python train.py --num_hidden_layers=11 --hidden_act="gelu" --norm_eps=1e-05 --rope_theta=500000.0 --tie_word_embeddings=false --init_std_o=0.0 --lr_head=0.0057 --schedule="wsd" --final_lr_fraction=0.0 --doc_mask=true
Each number is 500 + 50 x the weight over the matrix's rms, rounded and kept within 0 to 999. Layers, rows and columns count from 0. Numbers have three digits each.

# k: layer 7 attention key, 224x224, rms 0.086, rows 22-31, columns 0-223
# q: layer 7 attention query, 224x224, rms 0.085, rows 23-31, columns 0-223
# v: layer 7 attention value, 224x224, rms 0.0701, rows 0-21, columns 0-223
# o: layer 7 attention output (transposed), 224x224, rms 0.233, rows 0-20, columns 0-223
k22:509544498540485491403559537516495387543506384497530473469518481508460508451542555544445555487647370567530502477429483550537559518482630502582573527484531441499473472564455400490450571473483417537548517502383517389518421552538457579437588513570581544539429469534556433591488450611613557456491494519600435513511494423420483484563530495550479541427475432436477528489489441481419499566408558512466579484478514430545529482445494501526433461485523537576482571440514496429535526536486555541558588408457467516383481513392527528451535467479496473405421478444570399464579515491466509592530489555444503509510565425488476430537497445505455565523538555537488489472484541450461570548603
q23:460520447488515541506553541447579593466482440500416509547572473459575613529425534501460497516477622497485554461482556451489506370510508454525523472522523460393392426571599467469619476493501524599486470464476527583497469481499423428474469646490433540539524481487524477485531530513533495444554514418494491565537538392531537456490585445413500459540549412492549470500504511490469550526487470524569445481570547450529501497585461489534563505392480437421495444479442508528539538548481441436520479447491462461457483499500529502522546519406528465617460523464456582586471553521554431443462554517444440561516455478450501515576598501524503490475436507468425591567503515387517485450545
k23:484409493566442478481571493533561506437499507539470432642535422489510446484496503489454493491493607503575494507529479456511454596512372549458534512448480471440466503502487530409471484566536488558551457530463429460420423550548529483505505706462537501446510499579450453448566528508505411454457456512505418471512556502506565497517546397452528492483501543500518507508523387535514552492551453490535474504633492464526490532557459560519482615475537462479534498496520522527463427571479492565526489490599458472493553537537521506436513543436513474555507504461437462534449444532582534419474548585482541511448383466429505505481503521450465468546532498563449403508509536413547561547609
q24:548522489437423498505539493381454555515518463481491462560531459504464551486432505440419428535497545496445523455473533500490502501514597488537526535535538553600529569481501548467393496475477499411442587553489490399537499422570496482439464570443499503493454513384494481416458490522496460492511519493511408466515462488515435543575450614449457436533471544473474505570515438463453413442513463490444600464473485397463457498487570533572533435511595445509487600473485549553519532390471445497543535454482600547523562510616500466585529478443529530452460489482536530520433505462508503503432528556508630547494456506452555483499562450579490496572566587442503518486552509500539534422433
k24:536462452475487483469421446479394513528586483419580464548511504524514449482430466483498459556449542523545506519414526486478599494464471504482498574530550549478571461521541514501429518511409514399451505438605541431532614471533536516493491473475499511563473531569520493539431445517502439546430529457597445484510503492532495570549519520545428410553539495567460477510570477468522485497491518541508478560512423439450479489435508575569499609501470519448575551430410597568490481476484543490536476469525530493511504480537533453455450549449497560396509527525587519522489618385524530548467539445596594502408461416546535455446556514565520455561514541436540469390465478440556469561493
q25:500476478413589480498509392527538497487506600595512525570479529560504559629409529536404386606504391580496468482496426500478469523576503474519569461487511541517447501475501536564391523542453535479546507554499465539458499415547548524511444451500541387498530531488449460452513488497522487402519602465542519535463474502490508600494435453461436417547528521587581488475489518550597483443450561494530474435532426431519497563533522511474408537483541482445449419423470538600498485505408451515487569600504557478508491445588481509595513533417440480509561525487462629454549510487549559475488472469527478526517429448539540514470470503429472534530459550442475404444482475485524491459596
k25:612496506523489517576418385561490562492529599481582533519519475526474486451414520515415416546412432525512454538490457550419479460562526490494549385516410441516380549539456522563453437507432523394556481546380544646540581449533496472458531510462523457520513525512410536480530451448557518572495498557463529562423532491448478474542480504467527477454529518425586530463534508531675409485476499432428502542549442521506528568535469470482499533468513475424439446520494548559459427488451530512505522585430483441563571526549558481449505568497430404514501456499486553540424591439514532500529488444489607478549476515561546398511562539475477518558439559510525481436589450479478509498481
q26:461493473470565449563472424444434568598578545443533550517484437599487501546415437497563503488483452544482436541553532551467463476544494460397603548516560611466439504542539504539476557521474484352386610544459425553493455392505549470507505461454539400493505518440537576545365601469465422495426574465469427588477484478540463564499425409440532559487447553555497417509587490588424450562433456605477450464535516604561471476547564444488509443641488472542528560506523535427531469468418489440488577497537510434558594513504477366447607419505420554488549510517442454525494572505535512519449529524536583495411509539625566428439431542448492491489425481531535465439532533470463498521502
k26:487523519530623478493405506460453574619561550511506480414425543588493466550500442587525449547519400492445422486475510552470443582487502533484475521538481653565433514456532543526474518424464564419444457579562516453499462436530551476437514420372590466536549472529584549499491547534578545478416545438487408445563516487569447478509360495405491522466507605448497506571507517543489496549513448510410447522614451536566491583500493466585498434559477489455484560440522427524463524472403496437500572472453517457599580536484431441479616522478384517420523503587471417508532527436486520472499476471507523498495487623598439518429418515486470470452398532479615458480510598487534525526420
q27:378465499440515540529484457465447471386496434526526592520476480553586509431440550431497488447504372437440486465507531469470460546501538496518465486489538502480496545517404589489516470542443484513527450341522494557585498544498543535528550574449427553441373481521520422439516584517492456473523473586453560488472453571482569525442531543557527516493502540485438543506522489615566529463522537474518596516499509518585490430433495594513547525560497478521522574477496492542501537407584458449454467483540492541506482460514543464650463454591606531455497520456519506454536533540492582409542401442406492492484525567506533492535605549525495520539497424485582423493452461424541488446534
k27:404561534487523601489502576545484434373527487518420482471514495547579533547514635496418462430507386444520525469486516411574531483494513435518497510562484494552462542460483564446473566522451521484575443464516572518513583476509422518422440479506485564453460502538596509392522485482480466492512468573426606442529485592503458445478535575579573466540459438440483590488460523508562517425450417486566588569529423444544474501508429464424458485428501572502470542445526566522588554451586525513463517477488525471362465565557396527549514423600465568538449534494442541493541511561578550540532551464444438515451547498490504496444549505550434530531497461538601408413473481450498516516484
q28:502510414536491536435484513521474435445494404482501557469525508517517547468556513418530505495549464515544608437382396493419516428430512491504497551558645461448466481420457461529443457561540488438520508510575532541466520501546446499599556518518475590505466464469454493543547450595574577525475594532504571617543575528529487474557551448452430411464516533492468492499494475515544521408472539452469478445513499468435515401466509547518438515474507401557596486430456530457475450468456506507553496463447528529469506574482561416480516496469466543494505477560534490521478549507491554465499515574462492504463435554494552475486609511579526516532643562568431454432536400479483449443657
k28:452516588532493538557597563558399439451488515522513499514543618513477481546451520493508423522522518497557519432539574463559501481439480451484426408534503455455500505438511534437514463590475534550569516569512489493444556525562508488612507530498561512580491534463572473582462518509510497515427535475527513559412592514469555531468518497458427319449529536430461511472532411466498534482493514517537460482508468536433493454536502497416431523479466544500460590444474527518473445475446511495504489461433549571445480527428559464488546484497505544553523416379562549460494525451480486450434425454525545494534446492442576574501595554513579483537604594546515460479572422469502497485510
q29:494499519459451483543576589457535554491484489553589542462444504467394537480419428509485590461603478467532537421459449486470453509384563505510498560521467467526506574527518436570560477544509519561525483480483555538419573463469449589481549455526435423460504480518445494452500410530448501452437537514426525619444469511412580426428521480487556497583545507555530432446469638499519582491647501424450578540540492530464467474402557572526536461516495446514439508581500508447456439557534445563441490585553494542525537519507534457503345484546534441512467511471561451485464525507475429526379564540496542520487525522481569519583476572544503464518391579478480489425535502432539428452471
k29:476438502552500510490518706566536471502500524578519504439433533468444563496490449572496546519550468449571533416465483451513445534427497538494530510598492488502545555488552478564513528618537470558593543530451509501472484509471532529490479484592370455474516528486516512498540445445419550503571508435506463538542496531521429510411549459450489447468603400533535483437437511485505462506623499470419524525566553449489532489457515545534505418586404574452466356439530555511452461607507536550500495518507525424456518518392492528442448414448507503489499593529553569538494542567538538540419483512524496534546443442492614489559545517454427432430429597503494453463505449487626440485492
q30:632533500553506573461436503357512564434479511433580568469432434591502531484557515491479512512551517545415506454489544525466595503512476488460527445555497541574449471505464588473534606536566523519401431379591586475441518416589407483538627548505459527584516523443473485454465405536550511503562512493525603527497514455556589429585419559468567504434572625610376480395464486449499545453517444460547468531525530437501638508567497446485583519468469443481448451467496498577470550423591434446512504487475503532507483543465460541476421534480568483456507577499585487569476505450455415461563468349439484505531534510451555486516532417591467589469498504496530377516441465425524507614394
k30:496418535544403577647461570477502532503498564514474586510475478599617468482501557534436481548499468593453568410523427557458490586478445541585473522490472498439496467499458472545502547550630389484517459512477583438539547423469438445529404463448386507450472463563430517487558398550543473580547552523471528560502537490507506544368508397468464519459525460441522527533609497524421549519437429477445469538558517368481559527599466558538490553496536515545561539523445462467493536500536452472557581492595513562490395534508500562492376560458565447455539556457536470496514608433517470398513392524568490458546490476432462383486424469568487538490486504434602430570464507445534466529403
q31:508457495441508534482413496553458550402447465528544467552470412436531460574432514473488498560572497450567514478555499500504444449592518561442505490454473486438499494551504566563528541475459496482508579553497504507516498552519462452552554518546583535510438528411461475468501484428588445536518500555466365519472460506475431467518447545508505531476505439484508518513486531578530492467494510515594538573486555571597477571358520541417468562514522418501605385446428519570542453538496446481538509526489502456585472521454550466488537530492474542476515496484429466481413449561476515556493477493435401520467495530464547599493589581396471516545535429478484596581472455621489446496516
k31:442499514439510436515493459531491534571557613487536467520493466445497617457445490474516548613470491527508508467536515415521524443448532416542526505438467459510476526513508580556521575563546475447503512568511481449530543571576521438505509583495535456560482531469454484521522428527536461507561483484321378455472496508525507517470434476610502475442480433530476436500492550510473446539487538417568469509463505505560471483431523543408490499568496416480457515481539453563474447440544498530492536500474509558527457561509414455482585507482445554491441521452420586484420509464520607506424586604419446486444554489543496518425576494472503561545496414495441486548532401518435529564530
v0:445403504433476492490509489519408493497587457501411421476487549583535508429538462601562469503543503600542610495512501423461481503527617604516437573587518552541516497539418486408474515514495493529550444512527466450439504435430535592544470565510595569574431533551536502496457443488468457446517461445535571479442442552497512570469536422437416442479491518466524395501500380453547435399402503544472552542570544452469495614461486550542519550445547442379440361390506513442445498577517547507440490518516498581484515487588570524472532509517502499579530509563523464579526465466528451526439489519471531536526489523482501546526458537531477553489495485421464413533501460518615491482618
o0:518468513561563507459423500441506456460504549503536527496560484383542387481461460443443457463479518478525478602521600517498456558500377391613484538545468495539518488508526538392523469428493442563476490444471476529537519597506494473510548486535442434402537498433528545469501540479557564528536477536423419472526546476460500537412505492514571538462518544423528470439501553533464514469535445522494464477485468606513485502473530503540467538568465496536523474442484491433485463509566509390471573502528544485508528592471499539478504576489508546488506433453467564528521547502505532552522472511509430464481505495586497599556521473557547485503409408506563607469468408486473550529548
v1:504509360443496513501477535592450500571416444562440482528462467560439448561480518408487544456551545432499456463484487491445483489509520449571521474474411467506493499500546486450504538589524492416480581543512568480561540449403534453533517531547478577524556483577560488482494488379525502486524532521457476502495452466506467553429505433507541482469484482613519454605475416571469457384486486610450506558504435575446532576578340419512514478416508549556477537521541544472588450582505496512555489559510433420547479490522501583436427456448499512497474465536457475574439482516498529578577471500460420501542521542533474479559408531544537445528422436498458583492452528514479467479614
o1:406475564554498474501459469488558571457483585444540505421530517567561486455448556554498438501458469533531567486616474469425565553495430497466517503502554499441529538467408540569455519504522455417461496420484560477442557493534463499488577367459421480493524553413452573478446481446496432473493539546508549490476649518590550514493462499467533502517492524524325495483508482500599551523491529440539515493459544427451490497496633502512522502508512493518542424471557550523457445461508558554495507480447548530534449533565462473477403549475515469488507547473462549465477499444512515483526490470533478614609456456475520488518521407490484441424578567503566492488599465524492471515497
v2:487585555606524518411522483450532483546491535446435517528540542546542540534456467563500588422532360512434503548381563555596413552446418443570564521630642514459442503487535448451557538386454478451458499516439432461488544527574516640523508448409466432389463446565513471512470461426577489501400532572458474400503495516529530507394527504582547438507491498495509630536572621456494486443555448498503537464475472494437502546491445590462543526373449457481511527493482564463483527431512596520501435538563478501482486474537438443515420559437508557532554529463363535421465587507373573418584473491498553491467584494461490408620485642518488516624433478513503574401492522500442485436387
o2:492491473468379521542526500484582559593525516484442496553483522548479550476434531444403479492521556510404450503548392503586631545494484550476452554464438514518583447505442563526457447556576549545479534484629436557489537540472522446485438497584513506527519492510444483507490410481460566569447475501527450543537577451515506486495561484417474470489565502546627516399427515427438494455460527483497463530480538472584617403543513412517580482428528510552513481511497508549540520691544363442410559503460454462487459519496468549528490580465535444538480512441615443446481406494539497518454519537539506465526452508504498442521574397516475472471488488480521475625440493491492378523525
v3:468500479589456492515518575552460491494460412502494479411548519452518401558546458551485456544475548517495441488442533533518468403519537552493476518564455460612480518531439489525488517534464441523508513486410438492481424525504553518497465460406479458551479497472517453607480484694543501575406476496503562422508490489510535480584512529605462490515454547435510396496483493517512490460531490591568510535520409571543484510475515490501536529503566477529540498441533544502467443474460447408433506391441545609481454441466459481531603442391434540544530558562452463454489539485502581494484515477478486616512417437390525586422607475492534457525545586446537445538452516534531509553529
o3:523446574428554531597480497433441536349491487508573493517406540567470507467532529519575503525517491471486505499494456463597427538487515498476513385429539464527469495477499520598511522499526542432471418477522512483505502534458420466503535497475513504421526440422454524461475487492506528426483409561513513510534527475511448473473538518456522497548561545583500666473470559461535509507597450402465493456532540495477448526572505519469489534526416510485540488585425430475472485469572496483568516549571370463531499531510466549469554439574589597497449366483607561514588563567527467492482489484534482440511516517494510498495447531507518571551497497430438531471565458546486493497322
v4:512421498536479426518580469507531442450498529469404532523496628543590551525456428558586534530432589460496529440508488492541561449504504477494518526461513499490530547518593487504535462415441602512487535570504478498492412437544522470487477526554420514494531541421388414509587510475506432536547462397513419518487556492472469505495579504493477567432468601465470493569453454423549447550536592492488460603522501542437514477538511537478553444560486531513439503610548399578456479450524377475541410497536578612582461557498427416516543471588479530458580476506482576519559583504478381494486429453548550444533473435470487500514483492428552523394527509553514477479494437568533445442471
o4:491562514497528452490405501497428512460510438440519532564396470482427546422522561508455526543549476490551493539492602499483519549525534555513547418541443500505459495564422559466520553457489528446449528556469559461489600482567469468447439439536483450502297543499548509414520522520511532500490525415471649423504468437415490428528495552515528527454534525506411475575517546600497453423491481458452477469572515542527502442409541467427479450476560531471590518483439456529543564501486516439527491508516369476418541457462538523459495506388543460488480498398561544540463498442544623670536538480434559427478459524521545427424555577574506521582527563571512471546602564481538516519494
v5:533477633540477491496455476501439511501465521389544456612490553443506431505461472486469425492481417469468605384529543500417615411458594459490506458597452463473484408483546497497446502488570612474480591542472605580478509432453551588570455399507523477475482520471476475511503454507438491471538520513467500521563570516496536587554440529457439554605521523544566539403469387482608592449468507469358468528573502616420480518532583500437526552453496505582526442558516451469461571436489453513458400463458422513406438523484587582388529451517486460577572472416478562545556603527506485413537550549466388475458486523470474523449500540530495446414463634443479556466500529556513548493572
o5:482499514403428528474522468528521517510434469479554480500510505532416539419613511530530554464513618461525492612472509489486534609481519548586412514382544522493480576486438489450484499517432400489477495441537429453508611435560510385442467522503461472517503545447520491601462515473497481566421514427596498532370458428479537625481505522444514558456442454503526436454444592479543498540531519545547529469486490426482462492513506526528480500446524483572546543555529500490531481454543480567625529662435453505489556487574419494504496486549502524400528491500485491456368485515515429577557593560533519412377505513540525497533508492561551488459496451566512492522476527472473476436492
v6:532469495448465450578425555551477504528383396428454455647470509505513477592478604630575551495454501377570493524371480480516474511579497339509578560478382633534495583638471460452511462565536547487525509475544453458549393472488452562435450455421474467476567441528490433570661612481424515438495538526463527547531426421441496529512459595554421527530511579498427454439458443470640532461435551511505365444483542570388671549544521528473519551482536607535555462419543597555557417432460459495559459515545632612523493428480536405479532455442557501501543492520459480534489536454508500449491478473505408478464440457489493518398477470618565479501523410497463543501580526559409549455551
o6:443552474526622469485487459585440500429622540546518477435443488482469495499595461525423489529501407453528444443498570470495537476468541554507499468573473466528467558483455494464454546495506402463457506468546541439478504545483518436497576416527446473541462535516420555489467542532440517511471476491661484650525497474454542505522394466548596543480472521541528560404589537537457509510524546441456540595487500513575440558474541442418504459556497476529583534534481497446368555506444509548471486602541483510479353434512417585441493489548466457469543504491534487373512537470495542534546516502382567547538515466451590520431550499417550560371548456512476510532477555536495589485475
v7:504478579443464477471660587427509378477516517588526580563508508643521609494451598487526637505510418457462472483486499577521452547526536443480484450490515562606486582514534528483502511401501523383490509496525508470546484420520533413511470567476383455516492531563583485527550487524573415472516471360504439461556543592598595458488469552607475447486498402460526432492535551368581516488476415404467491572477528585529504433545527461522557428524527568447534537490503511490454546549510449548440448461514527573525420528445504363573450480466500511518464404470555573558532408439447518535537418452637582499479545489566554441566458442505380476484470460593542553408491543504549555505495
o7:550582505473572485508481498533481546466476562499422497549527444516498525564425440582452477546559521539600468562466461450538473538400521452547459534475452502414521502509500505484544497562524559575471511544416460610482525623425512425513530508550559437484526406535396507334547526478466538519426522457487538527497522436524503492536570476484535464459509479493543460482444488558494454600554526561582533506415458555440473474464502538365509559431535496473454450453520506504456508468459445501584517513520508505435513488530483387505514531434484533609522533424518472390466544489559501506506496445505503531539402489450556590484538526497558497538485509457511502670506523509413435518394
v8:604487503596444456459472471464391477509437518410506483547480472522489467519534596655474521547511494598650442509519522414415518471519449486521503492497556432453501462416497555491573452438523489443521607419553601549528503542515481559562601435478568500506489584428550460427601571396430465449438423448634543488489412587510511576548493479469496559513547476446516456537579429529481541468592497512420636515489595578383489484518601479485459451493483455528534404614603465448506512489590497451481479541488372483536433523442575501524498499475448516486551485453546476567486474502539525536495506481402547418558509519443449477455488480494509483506528546486506538546485422517486431469389
o8:474494456506496447513490597504569512498533463473495559593473390460545620486552557480481431533519496451464522523475608571566445500521538556451517555450551568511400470457566623468449418487544518590480468442476436473534489456428509440492578568434449509530494588502461576552429364538482430495492602458430451525545531401486521474520434502436532477472499454579556474479381508564527551571477550563540433462540476466506490481441564563471435436468521544475428506434535460489457449439477501544512445503444509469502483440396431506538532552521478519538486526453451511481482583521538429520435556494426490489522564482575530481464512582538525569456541590526472503486477536546572529467583
v9:459534575511500561447561528453453549496564468561495599428547469578524543532421487552566491471513571438450512478465464574473437425426432468458544562501498458526412505460459562615466522434543404471425501420521558533484597591518528463488545517482547497431601530498505547452469560468479497507427460530547537442526530475444436628420567520514481548492523622561484390484483518501574556578498501527455548489555431495545503555403450482509527430494529476474468521488505473446518466484494522496438460381424548503472581503527511423598475477465530558612571545493498478442511478476432430390575500600492570395580489541470494430450563543489594394432501469544511498510562555406485488453422
o9:536486444474457566558574597452503483448521440401466511558480526545380544486484592536519578563538501530468423551480470408484462496468566450435436571519441549450557561580453480546474544513478522572522391580509497566508478499540521503515578538560499539502397511514475438543524450548509497468518466434459472488525552531531486474586557479484517370492488487532556513545461475488505526423505515474521457529532441508515487444438518536505456502458409498461500445481529507497439603573513438482559546502597505472502481489470528534449524532551523465435472440528483515460424499480561498548408457447491524487472552469509531502487497388463449492538479577476582453493488490565434471570638
v10:513645428526432485553449495421493561414464585489500400514534577447454433413442485385515438540486532492466591495543575442499524503543505501570528543516467655602539506560492525436420485495601529482544523392464503520563535504432471499484420557428468484540542445471479439517579483498471476575500457462573460507424502483527550575515487538512385553576475538367495575513582400514561546466571506435395582410483564450493522510518603442496419523471543456507539489528570383496485430535409524516535499575518532502538581482518541515428623507429368515497382498605465521458516515498547493442477441427478494544558493470513514514482421437557582652535496495401372502481551486496438445490523
o10:439444538535476463447505503543373472569540457558577457390548453449482603377522406516497612448566393596508486551408490517504450563530476472493521455515466439542425512478503447547541507549507538489533635487552468488577481444523518512496515512588544537447407409559451524480435475533517535524521514519479435465544442572448506422401492509516561509476463486486510434367457553524502547561477492546510542548508642579528505509461437553503550518418502532472531484478520506426481430487556494422460507528537387520504413597434476466551435479530558609452574469398488517455490542507494474575523594566427490450473632482494530516507528579545478607413448553464503517513426475421521553484571
v11:497519510488573460413425493457477606509528452429545496440518418482528497497474432506446537504558538551429511460458529493567453539569525590344406551426482605474496538403555567492490492413445454545535433475443483523547489537538516490530518513554636524549530428527513537595503471560444435459495500444531515577538455687444518460433496480506514443509475404491621522530575490521400503604479418457534548580450487612539584566417481476509532476543552444476447505479516570381495539511459469448530494541479505493426489478545518554525509606437527594604453510583538560458538508552417507533478493429475592480477530486489458502494364399581437510515395518459495543528432576380570474527423
o11:540515454526493539452448548433557360461501507610456362519518466490489548427486488496457528558477490491479538530560448450520413522494464433475525424475489414516570476553440483497549479608516519568485528444522534486543440579516495511529508531513564461598544500480520449509431416475486510475602577609354473458533491462556489443565593415483466537500558537414545407443540443533591427564477460562477429538563524469482517503443536462445502554534426580477527485499521535462487423578532492551440465438491501432578533482512498498468444431516511487475477501498502489560496472572495540507455516517587482491518549540532573462504606574462447448568586420497609477482518444499482464490491
v12:447477532524577538500451450449405480547598479534442561454505467480421463462464547596496518533468518483542531457536430523595476447404458497498501544453545512488498504491515467588513529564550504553401498534575540515520469489486498534379496509547470460529548456466527553441604474460551484524582547490531459427450563372570412596423468501495440443489549409585519454518563523485448518479497511474499471535444470461535478607467535510538413508535485451499554542376465528487530492566614541561484510574485481460554491469517510457459475534491420500490511492535427399456507490543554514497476489598491566514459498531495442495502508451510550511502561470510541464421468542470549523429532
o12:579517447476464533489599551526575482502479528541524524463376476476595512452538552454516494454450412477480460481514470525445525551500488552591548503542386531446488433533448466526505410466530578522508544458487497533560527516439554548475506514484524479484492490503576581569455519437509482394436520489411638578558440544464475413528565481566543476541503481478565517463485526428524458582476538478505518479519494504467502510519411480551494485513517546543579445488432494450519465497470514446451469447575576547541472565483446518566543486479465546436574476525517564519519491451440419449498436490462448521536472443502513539561501535550431567435509514585488410542501463500426408552483
v13:565504555414402504485444503493481482542478530571463586457483550366414433511638535578507507491526496374521488370429486548394447552578485573474425482486507462537570491577463508494560491512448493540493502539520449475513566445499518452480468457457551529475493457479507420444491527511572551512462536603536544633543529527496505584453480564490524500522476494583471555511481446441546498546595485473465481524540505509463444537533524438469409439466561506448492486434488481405580534535475434507464508511395575473510529536418537495589510523421502490487444550596498519505478438532603503418450468538459446530492478484431501535479596495473506564445470592408622470467441526516435480529536
o13:469499449590418469508572554461490474503545378464540475474513514548528416506457496506567499455474483471487563550476590488489568503464499485534505459514493551548466483475460536549359465561467494417476539505509522481478483478513486518529472553563445477478495501487565592494495603539450561454568456454521492412512527393514454509563482494605467554459544532522507458556463463562475447463490575517512493529536482537468549457487359510572509545593455506520575612514554486557482478433466420463515521459511546495560479548438447543392549391526526567548568479399441356510562526554465506571496518512528516502466541525509501486375419546491463505467483533377499532572581472457507499464479
v14:489589515494492481531570533488512497556541584493497489448496577499578468497483589489589399444477513534580482530403494579492461485441469427500596496575503571476517523460427429537478509611482466484569593506480536517510474483427556492504533537544562468553522501436530504577536477473588448357497476420439481467457435540585453525547575520418545577487529457480452505575525547419504460608430504512514450564507504506567511468531459536501385471504499478527482489538523435527494430522572473475543450462501438413458479528543577441451531513485469507550478452500520476446550423541616517511563474488460433464476469435474499540466416484545478477388507506425461568501535414433532454451478
o14:482415492539564577437541444458535462451500466514503418527545434459466514505470513449516407449553459446510605565565555459404509508478615515514472509480516350526477461541481524471501531453588508442496483512585516458463469492541482492565381548500413513499473530570445449482565511487511452555489518535546508503514555461505528528540622442605480425504502436544477487480443459505545537454579540501452551423504518572385406532410477456486583544444481434521470468431551526529502505452502501582534456518435503552524475573598514506505581548551451541500535610569420516531526416431508473488514511551441496448509460522540519464463530556469449526547543428540523479469521475501454548469562
v15:500515549509544467519423424633437502466517499494501512584506541510544440473513499570444460544534651487551507575474572438462535373436470567501639521520557454550483594496443468513412453541598504510555608527406453485443490523503515469496354509433449403411558521464535519537492534525466470539528492501553553441392483488468479476502623531627522528574530506559467418433465516512557533450467512519519413495524420488398470533443429552482537430650470503488604516443597476430541513476533503430464490511620565439538505513520563517570453498401512559478479462512471515482524529481454537494485448514494511545511483546488466417440588505529553518453421536466546449487468423465485467463559
o15:529552432508512536447511519570515521407618463534518462570482610513450498486517543499507542453529516539473453469509529508461502529515441505539503491344467531507395467533471468460485490466491460483454427541596491500531471457488486546447479575509545490565480398520554455615448540557543480525427471486528550442577542491475465556554442525442451503550492555456482596572558521501527530554526454519548549488447459502534422524493519381431433555465431547581462522489493525407520502510466456528484508436455423430577498437493425391457441526558558566455589561493558478565430554537587505517522517574547466461440454504499456505505520488397478493535538419483495442490512565509396535592569
v16:465458546457590524394443444347417510508459488531572481398521475486544486516557479533537431509440552420403314496468465525411568503456545420455480630397654486498396427460494529520544490490508429526506484392462460604529441613438426508535524566586469481433520494536478499481507557549529507584428466621525585582508567459480417544485504456398550545527590465509544596597532500541571460602534478541596500434434497432508510537428498556582531441413439544441536600494502462405565507572532435543614594537447502525489524489504427482580542643514491517491509556536434466487453518468496536513497511474453424499525480424523451526530586552406428508391578542579514514447577556430522415509497
o16:597583443562386549512539493555458519493517498504462450572504513523468429557551559447480540542436533502428539508515519465514416466457615597487455402498464486461519534503453474635525593459505471528638434538534585444409540517592557418515516465369513573619552568503492594552535486443465410470508520495407438457537482486476542441554546456494456521430471541557464507486473516407469509550424506460536473529555507515480506487534477516469407466537453537506473403488484527482502461568535575393454485417408466593513509518435527552476558490451564517533466547539535492529490409586443504465470460522531542492463479465426539561501449448531453487587552493424432546456467464530602443514569
v17:553492529496435577439535492555479528541588456491559543531585536490476471510627520519400501514487567525531437451521509472441500434478553503504411467552500482523365497446413563626454427455451317527401342381479544564505488592526452456527479526454562496625491424434507426559471485496436582616458511657459579476507499403439568572646463437467525539542416558484600454530525623554518483468515533536589505535572520531457525558316543492462647582576489506469508561472584616515448508514408496487444537429408528468504482438484532612539524529458428639494569434476525438446561448592555595546490542492501433592449444547424482512489416555473468466494522328484471423451416516478519538462495
o17:503564432642502579524459502438492423413454382512548524562459551431508433475481507511479519445465456458496460512512460464531431474480512514459508565573494481450483478550528530568482399512513486542555491456426462431508476500545503519427626521515453610546602470486553465528442434451478598447442496449508511601515556472517549456486506506511547459544526497537448497489562435523403487549574448531482452535572433398451469486566450575568343392505471562523543500465507453456475450425534511499542499427426410546504597566432502572436536484570598595456433398527582535536476562491474511483460480467520572569536514503452397386569582538597445502579587564574483478506508546498496555556483
v18:421472542509458555501537542547443374431466409414431461605470514464490470595581410502448478515475476513367555456592484586525514497479533500546477511497552548489574497587495477545539542429394606554503472478563491586462591573519459429481599452636530544514495451433480529516524504517463517579492504529502492501538535579582511425504447430412456530395521403482497595547507424574382577508487556526540439390474556537461434399399511542549504424560612542488470405580469500620439485589557587520531496408436535563558528562558477534505535456546407507445552512551542603556410516414446543542501498493396432482403550491581518509504597465548502492443432573512602459396466465400461473494482
o18:485469628586571553517574598518518557549472458446500550435561498478541474576490464502457555444436566510481439567525512526474516565562489624408450521523516483479500490488526574543582486505537444582536436524492499518428471504477497469516394513421524409450581516538548617436532557418466465403409462418409563502451415494484497530426487595520559515502508523452463473430517542467589443525558479492507456551567584482605452536527488471487426518491355467441526519434506485462557588544446545570448485603469494370531449464488431596475485465483446528460507533485387404517481407593461452508447573434465407541538509544537506465512438579496621525476525489525479467547434512561628547462412
v19:554556505560542552486447427451514494407571446485492527469554475577513557483570396558495542499442496451552488461423502493459510480503533460522612525526504521572463437449534521536537458579537479488484437423485505509520548586440590579426495609437538550507528431435528522477431602516436465511555536635513378508506465515502496508493577482540566470475539485493493425546478539487498467471523450468602510473482592437534519503353539492560477443471468402507489472398484563483496482481491589448548359482516377443532543453477583430555562480460582513515436517526520497475555400492521569542515422438547482504519493378532571452494493398556401536487444500490550559556419629468470547484414
o19:433416501547491452517603507437569510437480496576487511521477542494549516429453538484442479530488487559470556490441546374550488434516509463387485455446478527432417542529509487560427543506541574508544549467454575555497462533521469466504581520484491535526527524462558444542513437489482502495503447438525518540467517513511456460481517449478624552510443431543523540558369405576585492560518527446478517524538429576599492560517493518540460552483541477397505527542495476511537514435496519517493632510491496583598420501509452597545508437490411521453504518506416528504593446491500531395435503468476476417459479581444539581501500501485590421587492450502532452468495480465435551519505
v20:578537497419533437607509518418491502563556429479546592434566509511427636504437502531497530491568583461471443451452502527426539459457497426493509536525536425488558583567466437426531611492432427385501490556463481488483394471573557464456562569433429507468511453507503460516484551470510454388556494466529445553511540473407426484347507527470450456452475555549515493520478489523504482523489538501487373467473485596511551475535500378562508517422492488561577592485473492511573464465520548519486504391537622505526544541454497523594526531565554442461560491430482455480559639520587403522486484503436529530545543491535566510501502532534498440484524497473546547479472469390535506524462
o20:459526491556522462452523480441583523414496539582458609480480434519492441578526519516512492496539476440567507485463482502477477483496505552515526457469427472460506524459502500514500503558459527528600437399501610547521581458468558558501577457449476494614432447420475486407500469501538528488570426525496475469509559478590544474508516560472563491543569442442533549508498571526522503313527523468518559461475454487431498421480427552458509490462594491508449501561496548531504559484490405424435515556519414504521445552563537493482484462450520552561472566516580563504468518528468520445538475379592496460485594484507566501461579479418414522451448506483456471520559444599438521445541
v21:487490403445460458399447560469388512470593581468412507599417478575557439442513431435486562513525554526532618548487475453560443445642547480648491515506444508508495523487440556512480527547481512526535507465641419552606451477422451492498598482541460343496434511468447506481449518648477542475534378427466513575454507478438564534494439510530523534561515503426566495468581600586563397544508541472506509518511552496506486443472610533543548566464547426497466547574511437553404502533483430511377474545490585554511410515438546488455537419494469517474460454573537407616531518556535410462522538419427537426500516456468527464542389484562552461409583496419462571531542454510469510457473